config.toml
rope_base = 10000.0
tie_embeddings = false
init_std_down = 0.0
optimizer = "soap_variant"
beta1 = 0.95
weight_decay = 0.047
decay_fraction = 0.874
Each number is 128 + 32 x the weight over its row's rms, rounded and kept within 0 to 255. Layers, rows and columns count from 0. Numbers have three digits each. The size before them is the row's rms in percent of the matrix's.

# layer 4 attention output (transposed), 128x128, rms 0.191, rows 14-31, columns 64-127
091:061111139135107152098072129108161114109123105129145096103130125111161145157123144148120084121108142148101146094132174170089117138085224093163132135128162132106067148129069154100074172131122111
104:073118151100172076141141152146105145130170144145144136141160141127096127112084102140076117133152143099122199205122122121183109170152153148176155067169156095128151142061105088104133185159104087
104:134098138150124078102154140185118203123114183091110110125059124119138137117178107135122102140089125136069105191149162118082138167084116172101097176079092142118126149139146089176136135134170154
099:136150162118180176147098088070086171122108104123097150136063204126101182197128131107158120211115114136130092046145146133125182103110077141097122132150155110105105111080140162111118081092074173
106:063135071067083110080153139135179133100107122192088132144106167108125127156140109142167109125147095145058131091118144062121104113119125103163118173110136202162247127111132136065096153135106163
111:126069100177085103117155172103160106135154106107132114051110121125061101157072167180097193112134090078104165131122154085133134097072108152083136125086118055093138168150118076111113142133140165
118:133136102152121157045102158175163052112071142089153144155106162133126118127128084149127135113078127104162136079111144134099092088108141113162158165129141146171102108203095164157180106190142116
108:134142079176179133090128162116172058089159113119141143111169128153096080137153080138217154126111129138197118127108121105131160100107171122166151189164140116086156171114108094108135117119226181
096:093145129136152126037180121104095138101090138136092126126122150191080183098160156140117058127156081182155130112118170136143097117090111119117096143075176084138132181118094129179121113194111117
096:096135134139093164114134091111137189087117156110128124158159114132078157070191153170103173145130164134126182086134082098138095125163110081091140130164152153093119137077103144090119160159124176
099:095204172209105106087120160189107084111124132145162103123165118179120174177158133095114098149143118130099180103133114121186157136150152125039092119161112163151154172186110124092138094141167132
103:108144137116109125188094102227112146073103081091099123097096106115154149190075115127104153085111146159126181159115159142140096094197138093166031069086169170150072083127151105150169110142152127
090:188208124080131110130108133102175096119131119144123100135080178144207103118079132149132070117114103133102121139154129098140144068113120133099128148166073098139087137083178109097152142153139103
107:089105173141154210183156163175164154162146182200145106090150151081155149161113094128107152165105149132163183085115143126115131075089133149143101135143097155115200102129140141143144115139126123
092:197164149170096111111164130119147143183090207100109099101118173071161138160169083174106066179154086057131128166160091094122181137172153088135103095138129093143139125145112142093102113120138131
106:139128115134112137132104167077148119158157167207135121119142137061196134124084199138128136075033124109082119130128110117110133134125103110070092131114165120107145076092139177104105084135111199
103:126162059171162145142114057115138174093152152137112139128139134106048083109094135141114113080107127068144079152154101164062148112148099150113111125180133095133148160104131090118104138231132075
104:145091055133141204085151148147134132134129079081158116075183109108150133092059126162118086090120176098130120151113176145132089120149126149119152143084156064142133091058141167123109104121124102
# layer 4 attention value, 128x128, rms 0.202, rows 15-32, columns 64-127
111:126042149183126140172146139135123133148147115056143088089123088118115102086120178126179119168154189131138087067142123159158164185077130123104140115117142111166101133107128113101082170096131134
118:092151084144132133137126088146089025049115100118126206156076126099135089107163109131064126109151117095139124147150141186133102116088075110132121076176150189155141175086143166177096145120144095
114:110158155072135126090136232140090075130159137159131112092076202085095110127112120110168188127157176150102161151084179123092133076138189129140169123105080147138112111139106142110136120154150139
108:144140168122071190144105107095151181104192140105107135123155166144119127123143103070146068158120174114123094092143132141054073129135090172167111152158118123130157120185137128134115169116160138
108:127133085129176110161131134162115126162138140141061091128095080138141141107130097130148075158118097096150195140138115124193102151165117098140163097113137091096130061159139165146124150079148203
139:155125140117145070168159136158162117076101168046087106106111130125126133149085102117136134134137142074122118126092095197135107120084158107178119126130201101102180165136167129132157108151123063
114:137048137124133137169180099092144152141164153071085121119146144117155136127143146121129136090125085102079115126092088204126113084154161132070113110096129177125093184124087138200111162178116134
114:084144148162119092142124158141174091108098138090118120196166180142125126106118140160099132131132132055129096075139065149106159116103154075157085183127150075105125106056119104127153085142129168
100:151115122094114118214102113106136111160108136058143137074159125127120140127134185184146102131093210121170119041171115163159128129134140124119115154120118132131121173156100140108105103112141140
104:154042162179158117158147189123122156166116085110108144126143117152085135132150121097101125103126123076145084126131136173111147183083080120142095096168098152156182200136124093110142157105073131
114:075131173101156103110106127110124149113121131181127159130137133082123189143139133160197152093124101164169167144156192127121144167088140146148135136099129126142123151109130158119097128154150123
101:144105151162202136112117071163092118175133071132152061225116049144163141123168131151122119149133108129095120170131185081180131162166132147052120191119071168172154137138141160094132164131140150
115:090097098136119128105163127142127129158180104131149139110128090093107180159118109020136139102136122163136077141122154118123099104175089149125169111106079101213142151180099137091163146126146174
112:130073108133137175126137136162099189116092140095123060139136140139162131201087142189108146141150184095090084173116171095137122143136142113116172121173116117112052148185128144099122141121134148
111:149145137154072165141130107095116168108146124161109147094151152140131182122217102180070192123163183129132139157124075131145121141138107137092114136124103135118112144158064121105066136149138118
111:159149112069092131130104130140172151131170166116185100137128072108185147149136125140168138155098170107150158161074145141083156175153169059087171156117140131168169159139136131109096152111145114
119:130124131092156139200119128145139071115096157095132139144073144103112100152096155179078142150117123133099101145140081127199146141106161117144159109148190069086105124176097133157146111142088141
112:122204090038169138130131067112137125128108122099155100087167142066167176130098166097130115151089152101116131145150139132144142077138102126144156114116173123122116144154099097081149117146122104
# layer 4 attention query, 128x128, rms 0.196, rows 32-63, columns 64-127
091:125129113132133136153216151128144151112134142166062115118143150128146114128106144123134119067172182108087121094124135097143156133078071115102091096156166190187053135114075118079168180141140107
097:121102147150074135110062106150162152122082095078139188131133173187142137194142094088157115189115112151137096137126139166109076172144112127125150176137081142127125092116092162118099123159191107
094:126124098089090077088145159103183128102111048138089181130083087167176142182160135081184124123066164125100127109158075133103087170193194080136137149128126140075088181128111135095127139070110107
095:124132081078129231122119140121106123106117120172099065130107138127084137116129130164124235122151134111175140155126100112146158120170201116167137086089189118141093098134122114172112077115113110
102:125089081109188087158139113115107180095117136146121162135187186080107094100145123188161119151201127113158120128156176141100169120148134163138084093146123057161145136110126124163155131102162084
095:075197112154186129156152100111129127152147105174079108131089190136154149142132159151171151111132187147083133099129133167110183146158141159159183136088111092174125119116120111052149138147168101
103:095087206137072130141133146137096151116163159126194153166113113126114161133125130166100144140024063132066100124116099169135117159122111139120179114127117128062106119147130089148146135167111080
093:132142067123123125166118137133113091126109092049127159139116123112113165195158088090174162157135179135117116110144088129096148112090170113109151089103170163177058094089137120098118139098143142
104:127141124127131095179119135081097097115105136118124104103086083170142140130125097076137090077162091139148123082190189109104130090101163123168134143159106129158127137149123108094141026109165194
110:104183062182157107089155118177143181129062159114109096116116153095118116141124078100077165136142145091119126104138152174135166100187130090137122162129177070141158136145170180151086170178119084
101:119182184104122079087095145175072099205056136188092178110091059126100127174113124121127147116157152138105128125127112117106125130156123094116118194115150122099114053192175161156122138151112140
106:092159068150172133172162132137082111155102118183105121159085069075165132123084111071122137124121120125105061138154125134137097146168151083065143090122159167137068089121105136130158080120116076
110:145076087136117133136089109130147098088112110141152137141104117076097104075154115133166110148166155098098150122149130070137068134133098187154133126104174117188080167077110143121185160062119092
096:111166110197125129090180104099128149111089122142126176118125167099116138149157095124167138113086084131189171105117136095068155111122116160139059141111092162110122125064146112172159091134150166
104:137148197098152100121152189090149156125101118089132104102127084133100132112193181102113088106103183106128151097098074104171121133131129157101140135075129134076073100157166086146118130132088108
113:146114112152128128142207059131135224156116122148139131103143140113117107093153122129176125082115107147076127090116130197102101054138121126177097094156151076144089101181096183178127077132181102
105:134107114147104086093035104116112162104099103072131192127144103183110128163176079132165082186126066165132103131152134113107064222120147176136145168116107111137132167143075169130118142139173133
084:054113085122157156150164126155121137140203118141132060120124169100124091068078163103151143112142094143141175097096063149110143088090149110209149121149089114141157101136138118147181085103133176
084:127138093109125090153126066142147106081122146116127133137123165083111163128154114153172156114168086154199135148143120142086190169148119126179149112144136129198105113121103148157130118077151150
096:153112170134088135090122047143109111093083128112081149131129113096113119135104122146131137144093141135145096104176144066111124156167142162068153109092184147090154140149152166192129141115150159
090:172093142105130144051132163069102138160144125102170148130152122108146168111126121126110171145085136121086121108124119098107146127105158098098143097137130181069102143132069130123143219111111089
098:078172131133114155138123148141120131102138124126106082076090127188144099155124137113110146130099114069129135111123162076112093134123106132085176166126151151132114143162158094073107137202156121
112:110117155169183136158105124191133157136097112110064142143144112113168142157111185154118138102132132124080178123158175097106135117170132162151156038103138145130158129132130129124104133115135096
120:132139169149166116176125112115124220153118162168130151157141189097080139111178087167103126120174107117101187110141114111090183121137129156155148102121127099142146132106126094054121134141171102
098:136085104141095141161105095171150137106169143139105136115140063172120133107118112124145088107165135182139090120131137163106156161176097125073128100151150148159155144068120113034166091108091146
091:109131098170133094158118138092157150109090063102127164099149166127147125085104139206124115124182124143139165154149156144157112208110150089137136126104180147112067120144134124158074069108169110
099:111190140090155169141118113133129120104097129151120155129098127160146108126043208110152135099112103137124094111151100136105149205091159166116094149118101078099118112096085150137144142149122149
100:072150171069203165154111126070134203156126145081165102157126171153157170163176097089095122128125129158104136105110140126115097112115070126136141136137143067103170180135165126082156084116146164
099:182135108203160155100128165135094106133113132152181148112111118153100125050130162127098084111163103128121176043123158130064149072163090145094201112079126130137155100118087094106171159122146136
106:100127102115129151155078095115071133105115106148126067133109085178139092144154096172165120136129095196150115165090122110168093134150104109116113126095098132153097103072187129205125129108084126
096:173118137134145182207150102119154085165040135175115155142114149145153169070149158075102085150121091123156118110101154105144128129143124095154073140055120119141113064100075126097099151131144098
097:160138120124159142153128095183134140103123141113147127166119075169110100201091084109127167115122126148154140099135146101141123093113114145100103126100192090149126156139162077135177158116127124
# layer 4 attention key, 128x128, rms 0.203, rows 32-63, columns 64-127
081:131133092168106160097072058132148110079141119130193157115103164134179107123168161160121106112124125125133183106122168113127142136138181119103162132059153141142138081178201082121122152131109155
088:149185206092116087225164158084135155166112151098167131107125090120094160143108123149064127141116162092112152148144140126120160086107097099142084109152104112070119127131075113172140123120114142
104:118135132128118138143124195090097151147125098076089120116111078121103133178092082110114120103149124168028072085142165124157126069127175118155098142130115177095145068118145124172131100185157160
097:086085141135070085061146138099123089135184141132148145122166161189088127112126127123156124107184093188122102127164132138080146087125081142124090145140136172201181111123136124086177161100159147
105:128126144157147204078122135133158145058075158135090162141138109113121156106157176133113110160101083102085120098107084118128137131101127182096162088099087088120088112127125142135131121102134081
092:182126169107153151104132126130163133170170183099145114162167096155089117107153113185099117210147125135158111172136133161131130121128157093070090120121103054129115122125113134137112159096145144
098:145116134198150153155077128130080136093155100179113148112095134077113120159132079183121085125134103132130160117135110127151131117132099121083096150122133131130123146143156139157158168127125111
113:080202097155150186090143100142139106139105168153130161080138097097140145054107126139145154111159183084145132041156076107115175115162180136094115123054135197126145150132091112083136124104165142
101:129115128057133108131149080135097123084176147141110141142083073128141183122126158110131139127174167129142178083135106137144147133181114124068133132108091133151128155093114064122167111127095150
102:104145116077091170088154171144128100095141157104125140158142110091092138135069117168163124137140105135116079156114123133151093127178153096125157117149127123157140137125116191177133143117087064
101:106138171082080053138153168152157121055063086139132156210156111114086134104117147097156147102093116130148124115112118151114122152225133162167131128161134103151147144152138142074118136138126173
105:128092161127106134191161138144047093179146188103175123111109141110130091133120121117118133112151142110138123103154147140131098122155153081201144153149163097121123070208121102089150143140167129
112:109181061166153152073163141140149114100108124076127069153144098188152097100111190137145127110125128132162128151131131078136164110110191166117194117147139152165122121110119140135095156106106124
101:093169145144146188203126124185109119093174165125172194164184157115120111144106182125113147110104072129142146104101119167098132134150139186128154144132120119169148096121141168111163129099066094
109:141155136155169074116086159092145124106115089156149152079155160120113078142107098116082139134119148140150134091120123154149148155168116135155191128105151106181146123094179108156148118153190146
117:112127108132110161085157154115065134138120210167119126114172126157098123141105067096117116143145087148088140113127145126099107153139167136147147112133113128115083144176142164192099131186176134
088:138208121161060079131102135136131066126143102094161084149130138114111109135082139121080174060153141168111104143097133152182126089127114178123132143144144141112177111162166163142085173117160106
099:135086131121156146156162091114098131063115217112052131139127156128087174072118171089157093134135178099124125083143055111118098156109100142105099094142166130120124133169087130109135138133130141
099:078110103108158168098138150116111156150135207085117162177169117141105117061171179163198155101124134128138095142153137084138098117131091146125109080159150078114120150112070149123134102158196154
109:127179145141122074155112121150143074102115081130162139133066136110145170129110150148118170124052040180072131114083163150094145089148151150186180117134081147108142135200110104112127165125110096
093:150139121121150129135104081070078127145214038081191111118175119128199146137160145134142128152183103138086138125129184131085169119129157098158127138124129198123124116136124145125124079083152072
098:142139145110138123138131064201128113094130118138179115105091126145082150196116098100090139167095188106137106188108161100135119146094146158157149160144057162110183137107165083186149091145101097
115:117179103104126114137119179155068143101087135160110138106140150174075118118213142146163138127125086072184078118084104146180084092091132075093102011096167147115171093172116110119048132151164093
105:157170172167095137070150111186102204086126176173083164113164154134174118089140127164110181072136167130174121073116119074150161120113150133110096113078147110167108160142115108115131102130157106
119:211138066134117121180082152107137103137153094132174109141112115153161123148186131133106085107075142195098153180147107084144126099097132117189114181152095144063146101139160037148103161138127152
100:135128199141101087124109174113107097144097136206141143154078179102145087139093237093101127135135103104124113166074132147094142153140146124095176111124135126173079110088128100129106120140194110
107:144178105130159084077095105158121195164140176149115089162201140145137136121096105113132152132155193127164171158156156167111120126107076163142153074111153052117125150115098094115127144082112123
098:125083055073096087072138154120239079130113134098156079124161125131141149077082095102124093077087093152151115168114111068136137147101140160127128133154141093119152156093122123128121084123129141
091:158107130147133090149172122129055140094128066140153092138135151146135155132122103112121191102065143147157153140129143099099161136138139078144086165137100104095130113146202154106123120152129069
101:107158171137105105134152210169134088148149130101133083107140052149140138090131131112112134149061095093164065081135225167105097112146103141123117089125096155059181111129122089091151145169145123
102:080114169107069089108170150128139087189147080150066187141146126190153137074149151122098083069112130139147156127131084112117130121116141089135088096155098113118090140103068123114124138140095102
101:105101107195087085115117170087189120073155088051136182139055033093148183131154093113105156127083106112086120152200151103157088104157154145143165109102076116096124110084074165170158155087152115